Weights of a small GPT-style language model, trained from scratch on English Wikipedia.
Architecture: LayerNorm before each block, rotary positions.
Each number is 50 + 15 x the weight over its row's rms, rounded and kept within 0 to 99. Layers, rows and columns count from 0. The size before them is the row's rms in percent of the matrix's.

# layer 7 MLP down, 96x576, rms 0.151, rows 0-95, columns 448-511
094:41 67 45 61 49 52 54 09 49 99 45 36 31 39 66 60 64 48 45 22 59 55 61 39 48 55 15 67 34 63 58 26 70 48 43 43 62 43 52 46 57 40 56 51 29 77 43 36 47 44 28 44 52 68 46 40 62 57 63 50 43 42 45 44
093:99 72 74 60 48 78 21 48 52 38 66 80 60 57 47 02 45 29 31 54 54 63 69 39 59 30 72 50 39 61 75 48 37 40 26 29 48 57 64 59 56 42 39 60 76 71 57 51 45 68 49 38 42 36 56 37 43 58 60 48 45 31 18 59
099:45 37 41 60 59 22 64 75 59 66 53 58 52 57 67 50 34 46 35 69 69 29 53 63 51 49 48 47 78 59 48 73 50 38 30 74 61 46 61 56 78 35 61 66 43 65 48 35 47 44 84 74 50 39 52 49 62 62 31 61 49 50 58 55
094:46 12 31 53 31 43 55 64 63 72 61 37 76 40 54 49 63 45 63 43 35 50 45 39 42 47 32 52 47 44 54 77 44 69 62 50 50 64 50 93 82 44 83 61 73 35 48 60 49 39 58 48 68 60 48 60 29 33 32 37 55 66 73 51
099:63 54 53 47 14 57 49 35 47 48 63 30 47 05 37 92 38 55 54 60 49 33 80 34 56 43 41 36 78 66 45 32 39 59 61 21 40 45 57 61 52 42 52 68 20 12 60 31 82 34 37 80 53 43 54 60 30 49 35 52 58 47 49 56
108:60 49 43 42 45 15 43 76 82 50 32 44 61 54 56 59 36 58 31 41 64 47 55 74 61 67 77 37 55 32 36 80 50 59 60 79 62 79 63 36 42 48 32 53 97 70 50 22 40 71 59 44 57 37 47 86 67 58 56 37 54 51 29 47
105:62 54 44 44 46 59 70 80 46 51 48 58 48 37 59 45 61 36 44 40 54 23 60 36 54 40 56 42 75 59 65 59 37 65 23 63 72 46 53 44 69 48 28 53 45 59 61 49 53 14 57 73 39 25 41 24 44 61 64 32 49 61 80 37
107:35 71 30 58 54 30 53 50 64 48 56 61 51 48 50 20 24 70 35 49 39 39 41 89 72 60 45 45 52 03 35 57 46 58 54 71 54 32 44 58 37 46 57 87 55 71 41 46 47 39 34 60 37 64 44 45 56 77 66 43 39 62 64 42
093:53 14 43 51 59 36 66 76 58 29 39 30 54 39 57 37 81 54 47 50 55 43 70 58 29 65 53 40 18 55 48 52 57 32 62 62 61 50 65 61 36 51 79 44 43 59 28 84 64 47 53 52 51 40 45 75 71 22 46 50 38 50 51 47
106:32 28 58 64 74 61 29 87 77 27 45 43 38 47 54 37 22 26 77 27 61 35 48 45 42 44 61 64 52 38 57 63 59 51 31 60 70 46 30 27 67 48 87 19 59 49 64 72 43 66 38 48 44 26 59 53 55 59 34 56 56 45 43 54
103:52 54 61 51 48 28 38 64 33 58 61 43 56 45 52 63 58 43 30 36 57 52 58 51 47 62 68 28 76 28 61 49 44 43 42 42 61 07 46 38 46 52 65 44 16 83 43 54 58 69 77 64 43 63 43 60 60 41 58 52 51 66 27 37
103:67 57 50 40 69 43 46 49 50 61 49 46 51 21 43 54 63 56 40 61 48 92 59 33 42 58 58 48 50 50 47 60 52 52 63 71 31 48 51 54 31 47 56 39 57 49 43 36 60 34 60 57 38 67 33 31 47 44 69 47 22 38 37 42
105:41 59 42 45 41 32 66 73 39 10 46 62 38 51 50 50 31 49 68 40 66 37 26 32 54 70 62 53 30 35 63 39 43 61 53 45 53 41 63 71 39 57 49 56 19 66 52 32 32 41 35 23 41 48 49 70 57 30 40 57 71 80 73 49
099:51 57 37 51 66 45 67 50 50 49 35 59 42 28 57 61 62 44 64 65 50 27 44 45 41 46 59 38 55 67 53 60 51 52 31 52 77 40 56 41 46 58 69 32 71 36 59 48 42 49 35 65 33 65 24 51 72 62 60 53 61 40 35 46
100:40 66 65 46 59 87 54 61 43 51 40 48 34 77 48 35 33 63 48 36 52 12 58 79 51 23 48 56 45 62 48 39 41 48 28 59 28 32 53 63 34 45 58 31 50 68 50 74 45 47 52 41 39 70 45 17 60 74 72 47 26 62 61 54
095:78 78 38 56 58 51 28 39 61 44 49 52 52 70 54 67 68 39 43 36 56 30 39 51 42 47 71 69 54 64 40 43 66 27 49 53 58 54 40 39 53 74 07 47 43 58 45 32 44 52 39 54 50 43 46 58 57 54 57 55 50 80 77 66
097:58 34 52 36 39 45 53 51 65 38 75 54 55 55 41 47 50 39 45 38 45 59 49 54 59 34 88 38 29 44 35 65 26 34 55 48 73 40 42 50 49 53 50 43 54 66 56 36 48 42 61 34 79 60 30 64 39 47 46 44 44 52 63 27
108:53 46 37 36 35 45 77 23 44 63 60 43 61 83 40 42 63 73 60 58 25 64 44 61 38 61 19 32 16 61 53 41 42 50 43 55 38 46 21 48 39 51 36 51 48 65 52 55 52 35 49 85 46 51 33 37 39 54 91 40 41 50 71 31
092:63 64 50 63 15 61 25 38 28 46 50 33 69 54 58 42 47 71 54 71 71 18 61 66 48 37 38 56 29 33 52 64 61 46 67 41 16 42 58 54 46 49 79 30 31 59 42 60 63 64 57 48 38 39 44 53 52 69 47 60 61 07 75 65
098:64 55 51 62 80 71 40 31 47 60 51 18 43 57 72 49 48 40 63 33 43 37 37 69 52 51 58 64 00 49 75 51 63 42 64 48 48 56 30 88 40 49 54 51 42 45 60 63 42 57 22 46 32 68 59 78 32 42 26 53 55 44 44 67
092:49 43 57 55 84 60 75 34 56 74 50 65 63 33 71 65 68 33 59 53 32 43 25 53 53 71 59 42 40 69 75 69 54 44 82 71 53 65 61 37 43 35 61 57 49 57 73 50 40 33 68 48 55 43 62 66 48 29 36 38 84 51 24 31
093:41 56 52 31 36 38 85 33 61 26 51 29 60 54 61 38 53 52 55 39 55 39 55 73 40 60 43 39 59 41 64 38 50 46 65 60 39 56 53 44 52 54 52 50 44 54 05 38 37 64 71 30 20 47 61 48 10 48 52 53 56 78 70 58
098:56 40 53 42 48 53 70 47 92 70 48 48 43 29 41 56 77 86 50 52 26 54 31 28 36 53 19 43 64 39 47 39 37 37 42 60 60 35 75 31 39 58 66 33 64 52 35 49 54 58 23 52 29 67 46 27 51 79 71 56 45 48 38 31
111:67 56 39 62 13 52 37 27 48 45 63 59 42 62 56 53 28 33 43 18 69 57 27 49 57 63 54 66 55 48 28 63 61 71 33 63 34 59 51 44 74 58 28 63 26 82 50 66 48 44 47 74 62 51 57 45 46 44 48 53 56 35 83 55
100:66 28 76 63 48 45 52 43 30 59 42 61 45 25 59 66 37 40 55 37 46 42 42 47 65 70 60 43 71 48 48 58 46 59 85 60 60 35 57 57 38 50 60 54 41 52 28 56 59 50 27 50 51 50 44 50 38 40 59 52 60 58 48 49
104:69 20 61 32 35 39 36 58 33 12 78 44 74 58 57 42 62 73 62 60 74 47 38 54 39 51 37 35 18 68 51 60 52 23 52 34 50 56 59 44 62 42 39 60 55 58 30 41 36 26 41 56 71 67 34 80 58 49 41 31 57 32 73 25
097:50 59 58 36 57 56 54 59 66 46 53 45 55 63 41 37 70 23 90 59 53 50 53 46 63 60 58 36 60 22 61 68 48 43 50 66 87 63 65 67 39 53 63 49 72 58 43 71 56 58 73 21 39 39 56 43 60 78 37 58 45 23 42 35
102:56 80 44 46 46 65 40 31 73 44 63 45 46 65 63 55 63 32 46 56 49 25 61 49 65 60 14 50 32 44 71 38 68 52 59 29 42 59 32 54 36 55 61 48 17 16 49 40 47 55 75 37 34 46 58 27 39 55 32 55 52 33 50 52
093:40 49 50 63 43 44 42 49 49 69 59 71 66 71 49 42 38 52 29 32 79 42 45 21 69 52 87 73 68 43 56 57 30 47 42 81 61 55 55 49 56 58 37 58 86 36 34 55 54 47 64 40 38 57 46 34 39 63 66 39 42 77 43 65
090:48 51 34 43 25 36 42 69 48 43 50 31 78 62 61 63 41 72 51 51 30 42 15 62 67 40 60 45 54 52 50 36 43 69 79 71 53 47 64 56 34 35 43 56 22 28 51 47 49 55 47 65 61 66 38 61 25 67 33 51 73 37 82 48
107:21 45 59 72 32 50 47 67 32 76 47 57 26 63 66 51 36 47 94 46 63 52 48 46 38 74 58 54 49 63 73 25 57 68 47 51 36 49 56 43 45 58 38 42 55 45 29 67 50 54 49 73 51 49 48 26 45 31 88 73 71 37 34 61
101:53 48 73 41 42 59 45 15 66 21 65 58 72 49 44 45 65 52 48 20 45 30 70 46 59 63 41 38 02 67 75 61 51 50 48 30 45 39 26 54 55 49 33 54 41 36 39 61 72 53 75 62 61 62 45 47 26 44 68 44 52 49 29 38
096:58 87 36 64 61 53 41 46 47 47 36 49 58 52 62 65 66 43 80 36 42 64 31 31 45 66 51 39 63 69 51 38 43 80 44 37 33 51 73 66 59 44 44 68 71 14 24 54 51 45 61 61 37 29 39 22 35 35 56 56 47 50 50 63
097:21 29 52 48 61 32 41 29 45 86 56 23 40 40 51 34 69 39 40 54 34 53 14 47 44 64 25 48 60 48 62 50 62 36 53 67 56 52 00 64 49 39 35 28 59 60 54 45 38 59 43 18 42 52 33 71 61 55 53 54 71 31 53 53
102:40 70 59 33 48 46 57 48 54 72 91 51 51 72 45 64 35 43 91 57 55 67 46 71 53 38 45 52 58 74 43 43 52 43 38 13 35 41 62 64 36 55 60 50 69 44 36 40 56 41 49 76 30 66 22 41 59 49 64 42 46 28 45 34
104:43 58 41 53 66 56 37 29 49 53 45 57 66 28 71 90 44 62 34 58 63 33 78 49 48 55 58 51 99 25 68 41 66 42 51 49 25 23 15 55 50 47 34 54 31 54 61 66 50 45 43 27 49 38 45 78 64 66 48 48 50 43 51 33
102:64 92 54 43 40 36 71 49 42 48 54 31 45 53 61 47 54 49 89 72 61 64 68 46 37 30 37 33 73 53 46 39 59 45 64 72 49 66 39 43 43 39 27 60 52 50 72 27 68 63 56 58 62 57 46 42 47 21 48 54 46 40 46 54
095:61 54 69 51 13 53 81 48 51 61 32 66 37 33 68 48 63 45 29 51 49 64 43 52 56 52 41 53 60 59 51 15 59 51 33 61 42 63 41 64 61 57 64 50 46 56 31 58 68 55 34 40 70 82 37 44 59 32 70 57 73 41 56 34
104:79 55 40 30 33 41 58 88 61 52 69 58 47 58 52 60 54 47 45 39 65 55 69 57 59 41 67 39 46 53 73 64 45 52 44 65 45 57 73 46 45 33 45 58 53 35 55 54 51 24 25 37 56 51 35 60 43 46 57 49 40 43 70 43
095:49 78 33 62 59 26 54 36 43 27 43 45 71 48 58 62 53 24 50 29 56 51 53 79 57 26 32 67 82 51 70 21 71 57 63 57 70 51 23 72 54 67 27 49 43 82 48 47 60 40 71 77 63 55 59 58 68 47 51 54 70 54 19 67
110:51 44 32 51 53 53 48 27 60 52 54 64 49 75 57 42 75 51 72 36 44 45 25 77 60 45 55 52 19 84 60 57 57 52 52 52 66 49 71 59 36 49 50 70 52 43 56 53 31 44 38 52 60 54 40 58 47 43 40 62 47 28 16 38
097:26 45 48 41 33 45 47 79 51 61 75 75 56 28 40 61 87 70 59 60 53 39 69 45 24 44 59 41 51 48 20 44 17 71 23 66 43 54 29 68 45 51 38 39 73 67 35 46 46 35 73 55 53 45 29 36 50 52 48 15 39 59 58 36
095:60 67 51 22 56 51 56 43 60 69 51 46 65 55 38 68 36 72 53 69 38 51 64 46 55 49 55 39 38 48 39 37 42 44 42 47 45 47 73 42 55 38 32 49 17 31 50 62 49 35 31 50 41 69 39 61 49 58 00 53 47 25 45 22
106:51 53 48 58 41 49 45 44 64 43 62 53 30 47 49 32 41 70 19 89 62 65 56 36 23 48 77 36 24 35 27 60 58 69 52 41 36 40 31 67 97 49 56 28 40 40 42 59 32 58 63 54 54 47 60 25 50 51 35 58 69 11 67 42
101:55 32 74 49 25 32 45 46 67 66 75 38 47 43 56 42 71 36 45 50 57 47 47 50 55 46 39 43 58 22 51 53 51 42 63 73 46 54 36 61 42 48 72 52 34 26 31 64 26 57 49 45 48 71 52 48 79 21 56 47 72 51 42 49
113:85 24 29 37 55 60 45 58 84 44 63 49 41 46 29 55 21 44 18 48 43 41 52 70 72 56 44 51 52 59 47 48 35 36 29 34 40 34 39 49 41 66 44 65 43 51 78 49 48 55 50 59 49 40 13 50 66 66 66 30 32 59 46 33
102:67 37 53 59 70 46 87 48 30 25 38 33 51 50 66 22 62 62 60 36 60 43 27 50 69 49 51 57 44 56 47 37 46 59 32 36 55 55 59 50 26 39 33 55 81 51 48 34 32 42 63 56 52 43 41 45 41 50 24 48 66 79 55 43
098:82 43 56 42 32 82 42 72 47 59 62 42 52 77 34 49 54 58 31 55 33 61 56 57 47 62 69 42 68 39 63 64 44 38 44 69 49 43 54 73 46 36 39 74 27 62 34 52 55 32 65 46 45 63 46 34 32 19 48 43 36 42 32 37
095:62 23 60 47 62 26 73 32 54 41 38 24 38 72 74 41 46 60 75 82 65 50 42 54 59 51 41 49 65 72 69 80 57 28 43 58 48 66 63 39 47 54 36 52 41 52 44 03 27 60 68 37 57 34 54 45 65 54 59 55 41 52 39 71
100:29 20 43 56 41 51 66 43 60 55 60 27 49 63 60 41 37 48 48 33 56 45 38 77 33 43 45 51 13 50 40 62 55 52 55 26 68 46 81 72 39 56 71 42 59 50 37 44 26 48 47 35 50 36 45 50 43 64 56 60 62 24 62 50
101:63 53 68 55 80 40 51 61 40 15 41 26 52 60 73 49 46 56 51 77 40 42 72 43 48 61 62 70 32 33 76 26 52 86 32 55 71 48 28 61 69 63 64 54 52 59 51 49 44 72 51 41 46 30 63 38 61 73 36 65 35 67 46 66
102:47 23 32 45 52 71 20 92 41 53 57 61 58 41 78 55 24 55 55 36 41 40 58 43 42 52 67 45 76 42 38 48 53 41 40 43 35 71 34 40 50 69 54 45 24 64 44 79 52 47 55 66 33 69 31 27 56 00 59 63 49 41 28 54
104:45 00 51 55 67 52 22 80 35 65 46 54 43 38 43 49 23 58 55 59 61 45 46 52 48 75 87 51 41 45 54 42 55 46 50 77 36 48 52 59 32 60 40 28 63 53 36 50 46 49 45 50 50 34 40 39 49 58 69 31 40 46 52 51
100:67 34 65 47 46 47 50 61 48 45 54 44 14 49 33 44 70 41 65 63 36 56 21 31 32 40 53 54 63 49 52 56 58 31 46 64 36 39 63 51 65 48 52 24 24 59 49 48 46 23 45 58 17 64 19 41 34 21 25 17 50 33 39 45
105:35 08 28 68 82 78 50 43 52 40 73 30 70 51 65 81 63 84 74 56 50 38 35 67 58 44 23 56 49 61 34 63 54 50 61 53 30 51 48 52 42 64 32 55 27 66 55 49 55 48 66 66 45 51 51 39 58 71 37 62 54 53 50 53
096:53 54 31 54 61 49 47 69 56 33 76 63 50 15 68 41 58 50 97 45 60 40 68 36 50 48 79 51 61 52 48 44 57 39 54 49 56 40 61 61 54 65 86 44 83 63 46 52 53 52 42 69 40 49 38 37 49 39 48 46 46 50 60 60
107:50 45 33 41 74 64 58 90 48 28 26 30 57 39 43 63 60 54 45 44 50 50 65 28 32 41 53 60 52 37 47 59 60 11 64 63 53 43 22 55 49 38 45 47 35 68 48 33 55 34 11 65 76 54 48 54 58 22 67 50 35 59 71 42
106:60 32 46 45 61 73 40 75 52 78 45 52 35 59 58 29 59 62 54 81 34 18 52 61 48 30 76 52 41 62 63 38 41 02 54 49 35 38 83 61 73 34 64 22 24 70 37 43 34 51 63 44 27 53 65 62 33 10 43 63 45 67 21 43
104:33 16 37 52 34 51 49 31 55 29 41 66 75 51 82 71 52 65 66 32 55 54 65 22 40 56 69 48 48 54 78 39 70 64 56 31 34 69 72 59 40 62 35 47 50 47 48 40 30 40 60 55 65 33 68 62 36 62 45 71 61 71 69 70
092:58 53 56 35 65 48 17 46 09 52 30 70 60 64 48 19 53 41 49 51 48 50 60 50 46 52 22 60 43 52 48 63 35 40 55 73 54 67 47 67 38 58 52 25 60 58 38 52 63 58 74 33 28 62 44 62 42 53 25 41 33 79 57 47
101:41 67 80 50 45 61 63 73 65 52 60 28 63 00 62 42 65 36 54 51 56 61 63 56 30 50 26 55 53 51 56 53 51 52 47 18 31 57 26 33 58 43 42 46 48 47 31 20 56 49 30 36 61 61 41 15 53 35 39 46 45 39 59 52
097:50 45 58 44 70 79 30 46 44 37 41 53 98 62 46 50 43 68 47 37 55 48 44 28 41 31 48 72 36 46 29 87 53 66 54 26 43 51 36 79 56 55 57 27 66 75 13 55 30 55 60 32 23 57 45 49 33 60 53 45 60 31 31 49
096:48 71 64 39 32 67 68 42 66 56 47 56 35 24 50 50 58 34 40 62 54 42 73 63 62 67 47 32 34 13 49 51 56 44 60 55 67 34 49 58 60 45 49 59 46 48 39 38 61 62 43 48 47 34 41 82 53 65 51 48 89 80 40 41
094:31 30 52 43 73 43 42 36 34 37 65 45 52 68 45 32 57 71 63 25 40 50 50 52 64 32 64 37 46 70 51 75 51 66 43 53 44 29 36 32 35 45 51 50 57 70 56 34 35 72 50 51 70 50 38 44 40 41 46 51 38 58 75 25
102:60 51 60 39 44 07 34 53 50 24 62 37 25 63 46 71 55 25 73 40 34 47 41 44 57 51 30 59 62 38 79 39 49 51 32 23 59 59 65 50 15 51 52 56 64 62 52 82 49 59 45 59 63 55 28 63 54 28 31 46 37 61 61 47
104:46 35 30 57 19 40 49 35 34 43 46 52 42 53 74 35 72 58 47 36 45 10 31 44 55 40 47 55 73 67 55 67 55 63 11 57 96 46 60 51 55 52 68 56 40 75 52 47 57 50 52 69 47 40 49 44 64 17 64 60 63 79 31 60
099:72 31 45 33 60 35 70 38 54 60 67 29 65 28 33 16 46 42 40 32 65 50 51 41 64 31 66 41 62 26 41 59 67 31 25 49 72 40 74 44 55 56 38 71 56 79 56 13 39 49 25 51 93 72 31 57 56 86 74 32 57 42 64 39
101:46 47 48 46 45 51 36 62 44 80 72 67 54 69 62 41 23 47 61 51 44 49 49 45 07 52 47 68 21 52 53 31 69 63 82 45 75 40 59 65 48 39 52 43 55 31 18 35 43 38 55 69 55 65 48 48 53 58 49 52 44 45 39 49
099:28 70 46 48 08 48 71 40 37 46 49 65 40 87 44 37 63 66 73 65 37 65 25 50 23 19 43 35 74 59 41 41 42 50 31 71 67 48 51 45 32 66 41 36 54 58 40 76 51 40 45 66 55 55 30 46 40 35 50 38 53 64 30 34
099:50 34 31 64 70 70 38 60 42 32 83 76 33 60 46 59 37 48 79 53 41 65 07 51 42 61 72 40 63 32 29 48 43 53 37 73 67 53 36 54 52 61 33 45 16 79 36 61 39 41 48 40 40 40 61 37 31 70 50 44 53 40 29 41
097:52 48 43 31 70 33 54 33 75 50 69 35 42 82 57 36 36 79 39 48 47 36 34 92 65 33 50 32 55 61 54 51 61 51 58 52 21 59 41 41 52 43 66 53 45 58 58 62 48 45 31 57 74 61 42 30 80 63 45 47 54 31 59 47
110:43 57 38 45 84 89 63 56 35 69 38 45 64 16 76 35 56 30 72 46 63 40 24 61 68 59 52 38 62 22 63 47 67 42 59 53 56 78 76 72 60 62 43 65 62 67 40 57 36 63 65 46 33 54 61 53 50 54 64 40 67 61 26 63
105:54 73 73 59 45 36 51 40 49 56 37 38 63 39 61 51 58 44 72 75 48 63 59 68 31 44 32 48 67 92 50 27 52 41 24 55 80 55 52 48 58 41 36 39 66 30 35 39 59 41 49 39 71 54 47 61 56 47 66 68 57 75 66 42
102:42 62 65 54 13 67 53 73 58 63 58 58 59 44 57 47 51 25 74 48 67 68 53 41 57 52 59 67 69 70 89 44 48 44 58 11 53 55 45 73 48 49 68 59 83 42 39 31 46 47 28 75 51 56 40 51 31 57 77 48 38 58 51 68
101:20 37 61 34 32 20 61 26 52 42 37 52 64 90 39 36 66 55 31 41 60 60 43 58 60 48 17 25 28 38 53 71 42 62 49 57 55 45 70 57 55 34 58 56 23 01 46 50 54 74 29 41 82 69 36 68 52 71 62 36 39 26 79 43
099:48 42 24 60 39 69 61 52 48 43 23 39 56 15 66 73 67 54 19 65 41 45 57 38 35 59 25 53 67 64 77 34 57 49 44 52 41 64 39 50 54 73 33 46 51 57 53 59 73 40 65 52 45 48 49 30 74 52 50 50 67 37 62 60
102:37 28 36 71 15 45 64 40 38 33 34 27 77 20 58 51 53 38 30 44 35 57 59 56 35 50 46 81 61 43 66 47 39 53 44 45 18 43 53 37 72 54 64 39 61 41 46 56 24 57 40 63 49 49 57 46 56 59 86 77 63 55 61 57
093:46 85 49 31 72 56 47 45 44 69 02 51 48 40 57 28 31 48 28 48 25 57 50 45 13 62 30 46 54 48 52 77 70 44 53 52 46 23 36 33 45 27 42 52 41 45 53 51 55 49 51 64 31 35 53 53 59 32 33 60 62 41 61 54
111:48 58 59 28 78 73 38 48 53 51 45 54 74 07 29 44 33 55 65 72 32 69 51 46 69 47 62 32 98 58 38 51 38 45 27 79 71 33 57 62 18 20 40 88 54 54 56 45 37 54 58 30 53 18 47 55 42 71 51 42 30 55 56 28
094:51 58 74 65 48 53 56 52 43 52 38 56 55 44 63 38 54 38 49 47 70 31 12 40 58 56 45 42 43 72 67 41 64 35 29 47 30 25 72 52 42 48 37 29 60 37 47 31 29 42 42 49 48 53 52 76 35 71 36 53 76 58 48 68
097:51 67 56 62 36 47 51 50 40 54 75 33 48 55 64 52 50 26 82 61 47 56 37 20 54 21 57 50 43 28 64 40 34 48 74 43 81 43 48 38 31 77 33 47 68 41 23 52 83 55 66 47 51 40 35 28 24 29 66 48 28 47 44 60
098:52 49 66 47 75 27 41 28 40 46 50 34 85 63 33 47 38 53 61 64 45 46 44 46 30 37 27 36 35 38 61 60 48 78 47 21 35 61 35 56 48 32 46 28 07 71 41 61 37 61 48 58 44 60 52 32 40 68 44 43 53 56 67 39
092:34 78 62 52 35 35 71 46 45 36 53 39 53 80 66 57 54 46 95 31 52 31 49 35 68 52 49 52 31 40 70 60 60 57 48 47 77 37 60 44 68 54 44 45 50 79 48 36 56 45 59 48 26 68 39 65 55 30 53 48 44 55 55 64
107:53 54 25 57 63 39 52 48 56 21 50 37 66 28 57 40 49 55 34 47 38 42 67 48 45 73 22 39 82 37 54 38 51 42 76 69 13 49 72 57 36 54 51 72 36 43 48 78 53 56 63 54 50 37 47 24 49 53 56 55 57 36 44 43
097:50 49 57 34 71 57 90 19 66 59 49 65 52 46 38 43 51 47 52 34 45 55 45 50 62 36 44 45 44 61 41 54 37 37 51 57 30 34 69 67 55 59 43 81 32 39 52 41 25 55 55 20 48 37 35 58 59 54 53 44 40 67 09 43
102:70 57 26 59 60 61 47 43 68 59 65 55 49 51 45 63 34 66 40 44 51 60 46 34 60 46 55 42 70 77 52 72 59 49 50 32 60 52 36 25 38 14 52 69 64 68 44 23 14 43 47 41 57 43 62 74 53 55 39 51 54 81 64 46
101:66 62 58 57 29 29 50 56 51 52 62 44 19 27 68 52 52 26 35 54 62 22 48 76 89 65 42 59 30 15 66 66 52 35 41 17 43 61 24 20 68 49 66 40 27 51 47 54 51 47 34 48 36 39 50 51 55 66 41 61 61 72 53 60
096:55 41 54 47 58 30 13 49 69 52 46 35 40 52 47 12 58 67 62 50 74 53 65 64 48 77 36 49 57 59 76 60 61 52 49 55 46 52 52 67 47 53 60 50 52 38 36 44 49 64 39 57 59 44 57 42 49 43 47 52 56 45 82 69
099:44 54 32 47 61 39 43 49 35 87 45 43 64 37 53 54 52 48 63 50 62 50 73 53 49 44 70 47 38 64 50 56 71 50 10 26 61 55 38 31 42 78 68 45 62 52 52 52 45 50 52 13 72 50 59 31 45 42 61 66 56 42 59 51
102:34 53 59 34 37 43 62 71 42 68 57 29 43 25 45 55 85 51 29 58 52 51 74 46 74 36 48 40 55 65 53 71 51 69 51 33 64 49 83 57 57 34 65 50 30 54 41 32 75 83 08 60 67 53 56 61 51 28 82 65 50 51 43 48
099:73 64 72 52 55 97 64 46 55 66 99 60 65 70 41 37 23 38 82 62 50 38 58 15 61 44 23 40 28 39 36 55 27 38 51 41 62 52 46 33 54 42 51 43 57 54 26 58 37 29 22 68 62 58 39 65 39 50 54 50 26 58 64 50
096:36 12 55 52 58 38 45 57 64 38 36 51 58 77 50 53 23 74 41 67 38 41 49 43 39 69 54 36 69 21 44 59 27 44 48 52 34 61 42 53 58 41 28 60 48 40 37 61 47 37 85 21 31 53 17 37 41 75 47 50 59 36 40 58
100:56 55 64 34 58 63 77 64 69 23 52 50 44 46 50 70 47 41 50 39 46 55 55 44 53 46 71 56 55 37 53 34 55 38 61 55 13 39 65 35 52 75 67 38 50 63 57 65 53 32 83 72 27 51 41 37 74 61 41 33 48 37 49 29
101:42 78 58 49 51 70 51 42 23 53 50 46 65 48 48 44 59 42 51 40 62 62 38 40 52 51 47 57 61 62 66 30 58 63 77 19 56 65 73 53 37 66 48 68 69 57 41 50 61 36 63 21 40 42 43 48 67 49 83 60 38 48 46 45
094:63 59 57 41 42 49 47 49 58 79 48 46 70 42 37 36 16 47 95 48 52 28 37 65 51 47 49 48 46 45 31 40 39 22 66 43 52 45 55 62 16 48 70 74 24 32 29 43 29 42 99 61 68 50 50 60 64 38 56 49 58 40 47 38
092:56 58 32 33 64 35 99 57 61 69 56 36 40 15 33 33 59 63 41 40 65 28 51 44 56 51 43 36 42 35 56 78 45 39 53 45 57 53 57 36 73 50 38 41 48 71 35 46 48 68 43 29 61 41 35 51 60 40 28 54 45 62 55 49